Weights of a small GPT-style language model, trained from scratch on English Wikipedia.
Architecture: RMSNorm before each block, rotary positions, tied embeddings, normalized queries and keys, local attention windows, gated attention, a norm inside the MLP.
Training: a variant of Adam for these matrices, 549M tokens.
Each number is 128 + 32 x the weight over its row's rms, rounded and kept within 0 to 255. Layers, rows and columns count from 0. Numbers have three digits each. The size before them is the row's rms in percent of the matrix's.

# layer 6 attention value, 224x224, rms 0.0749, rows 169-223, columns 56-111
098:151185171092124124102151089167118123149169151098094105099117141109098030139088155107134101110133117161123104104110119101147186148133107046140106115099152151093170169142
095:177136145139104136064168097123147188175205078096099153136125122128123145114133139180134144083143167125198150143089167110120157113126142174168123115064194106128069064128
098:113170162170087104150094124144111144135152129116124125085139090164134159153091156104101127178059120154093127132167128146229145114115131143163127151158183064156089164112
095:120108117122129103103099124073134108163130078126108090227075079161176137115135114121107113140066129076129161090141184124136167172144141086206127098070094177182142124180
098:164154184116054114162148146162180169055115161081144119099086158110121144141113113132181082143122151110154121158067092104139121119116055115133103135127106169169130116120
091:137076102114094132048167171045131078033101136085156127127111153153105129155126098102134089128097100116120053112109120079161124115111086115167103129117068121073108158132
098:193106128151104114138098129128153210132122099138136141126136140154088190189158124079117108127147148120121125149112102103117104078091178107115088104100132113142152061127
095:115148131140156103189208160054130124157094116079104133125128133096087113114165159153149129152042103170154148078083183161151126137123135141135083128129108092164079084111
104:159130092122167115127130150111141136134122091148112138143154179132072134139079148105154120063126136119122096101100207113083168157125173165118133147123152135102127101114
094:117091133097121128184162024157128109123108157159144126097086149152131107104156124201185060064105144143104129126125144162105137119119123164127151125160164117189178178167
101:151102134110133122136117140189060176164098092095167119161134150156144134120125107171176068130149135128110078124144234087095180170091128125142155121085096191115110137098
093:197126126161067089160084142089117135159157126088071147111103151149150155089196094029152111145119095117072099131119101189173167103106126171099084105105149120131098143142
101:158139116120149123153113092110121045244143196155158146136063120129134090146115137122167080125150125192171126170097172143148129161119120134158097100175146146129148149157
102:083111145098136171168078191172204125100153109101156126094111153204133141190128141092100106129140128129148116175063128191152116085146158170170132125132137122161129134122
092:140097134170199101198104152174183156136133105089142149122199178203159170076120118100137118088138164163154092114135091187098122138052167189123078133085170160146126154116
102:096162163140164114087187108096123182128091066105178095158160185164117134160122163148105139095123142177117103097058153113072118111193110068088153155120129087123150162104
104:119142090122051114126110135126123124126179120129130117120191064123134129092073136115205106120101195153116103136122099112102130068128167076111165095128088088096172120168
094:148148065128118115107221122134108189140088056137130106105114080099081102105118146129099203126137107118171143121199137069107082117106160120159111148131177126106122098092
103:115126136044172131087050162097100200091180163156139100116114085133142129139116157035064085101109174095132115193103183151158109130141105064133110123111144152159140095090
096:151079136106153159097151089140115144169093140092114122173094090137139138112161104138067122127125138133175109158118139157205089092121069124063121100179108135104093150136
104:091089104086150104151128088189107126128126145124089120127158130145179125182111086089174155187165164104112107170129171131078124088115113071156110142154148154092093180199
090:167091156110085138136138160174069155171093148107158134068172143126069164162163159109181128194137059081124107098187174111136151120102148131143138128155102089131058122148
100:164154085134064138062142153161160063154120131155184097231149136164139148132048109103130109142118103120086111099136113059106177124144115131127160162140098119137116107101
102:083094180146129139144167177163136057155159100116128149111175074141159177166146137161187142134098119094120189114130123156141156118124102125070159125128111115103142140174
101:196094113120080119139184162157152059128212087138137177169092152190152134145152111076142154154153130109117108171093134128147100105186093164182174098131148116173084084148
097:104175141073132122082100117122120125106131060191121160127126141094091146113130147162148124127157094091153163132079099163100100177052134209087133126184146139131171142074
094:099171144125155118086080135112196210129123174136170149119150137087111176129104135192080100125089113169133129109154169123104154122138063182122138137170069103059122115168
103:091154160187132142118166133110074140123189086107196130135079043101144129089151111092107116125149121136100166155126121161175076105117044166137140143114097168193142162148
103:104173129096181117093053210093092148133093066159137144144132148134112159135143139138128125103177048090163134131152100148109087076025189102108079114121104142116135129124
102:117098101088125151132057080172192103172073125148117134066111126085097176146109126107133139086073060133138154118156177073104168025099127156107124146083142094118102087096
102:150148116105129126085115063107104103119034144122081133148153068068147159109136133073104116156133119179147150113185135123098183091110126141152148135039089098088096177140
098:118195160158134144118125105138132112170107126117132155140121160125095101129109130090066116125121110123179167116145096143123084166148197182141095121096153100147121137133
090:091142117123121166048171084203100155098144168173134144122143105118158153121079133094127133143125155095191194103132144090123072155096126122057136112221164095071146130180
102:138182087062127106148083104102052111102103113112103175125151110130100043083160149070159124106128120045140108129106066169156161090114132097095081069160119157161141182115
107:128121146121149151147209155125151112091074148154092085115150074154193127114170111075108141194093110152103133139133173169183136176140157103089218169106122156092088108103
105:121149190124142173117167053122057148063097201111143094176139128119158151131124136107074126163104186164065136164104101203125133203125115077162071133166110135123113096132
097:147158176145143154078079083206098152156111078123128131121146084121122179122149128145051134118101108161095151146135154118126151108200135122107135154102111136162140163148
098:181061176104028152152131157103116108155084218147103113110120137134117098095157153148154104179116110167117091172085108176143098159025168186142167145180109122067115097140
096:142132109133156132179103111148141148141108109111215060071087095154136092133142111162136178123167091141205140190120123090131120072094114125109133107062078103140196099143
099:098091176110105142144117137138125107126096141122163105108131129141078129085125115077169101137111147114143134125122113111153143134104104128128077102122148149066141083192
100:114108158147104114179218194142155138180147133124128151166174179141177109083095138154152132177116110154100148117128132119091122111150129125081113108131128153182074057109
092:104117153117145141121144136078115083123136103128099140154128106165200129150131136127165106139135175111051180152170134146116090138166110126166141122104201126170091138151
099:125118132154136118169163045112098124143178105134121121127141192200126119168131144104074108209137106173075119125085119156172105172152162132180118109176132167136105155082
098:095150159082143152172179188112121157156128090145141134157220111189153117156135170168175106152152137120150114072135119174139114171102148089058145156165096139131123134084
085:199121168110080112151172156170082109173174099116122108171100129173186093151131137152215176246151153148044145116121106154078139161131146172145188113139117151091156089140
098:151152132116110150123144146076097152134171132116177176160171090075117090069178116095139117101144153182146155131095135129102150139086108086113151143066172128135130133165
098:161105119158095134139099119151181108053159063107042110131085117141125133117111140117151167144146097177076087190163068112127097148145121200161152076174161128127090129142
103:086140131100124126138214190139126103142157143108146163155083097092106063133113110146117192118182113159148166107153073170180148165120125125174104090123127137140164142132
097:086228167092111141071187143069149141160054120061132138081119141127132139103170125109120079156102095099126172145126108106201172072163136085078103123084094067130162125109
094:136148109143074082187121191160142126121182131145118096134198137115213120109066128156101130127138071116145127140121164156073099100170142114163144127100084133131156091070
103:187099194084142160058111094159151171077125134130142118123120087032144093118125161082138179043147130171105130172072132134142162190105056156116131165109130115141137114145
105:082106053121152129093147108135151129093106140091054052146114130174096177096071135145157114134111157087145150103161083154193131141115172167095095147118066066127156181105
089:165147111106120112139157133127086143204146132151113098130187139087098086100149148183160105154140096115070088119099083131124095114155181074095092128151136162121115090182
093:102105095076084115169153189123140109105134146169174124148202124115095046141107126141122126102112062145125190097138169140111099077110131086071136136149170154118155106079
104:180097138141043141099121054111083071153115109141153159151106115116131141120156145093130137167154095160063135096182102156145112186104112113067131128063134114063099205160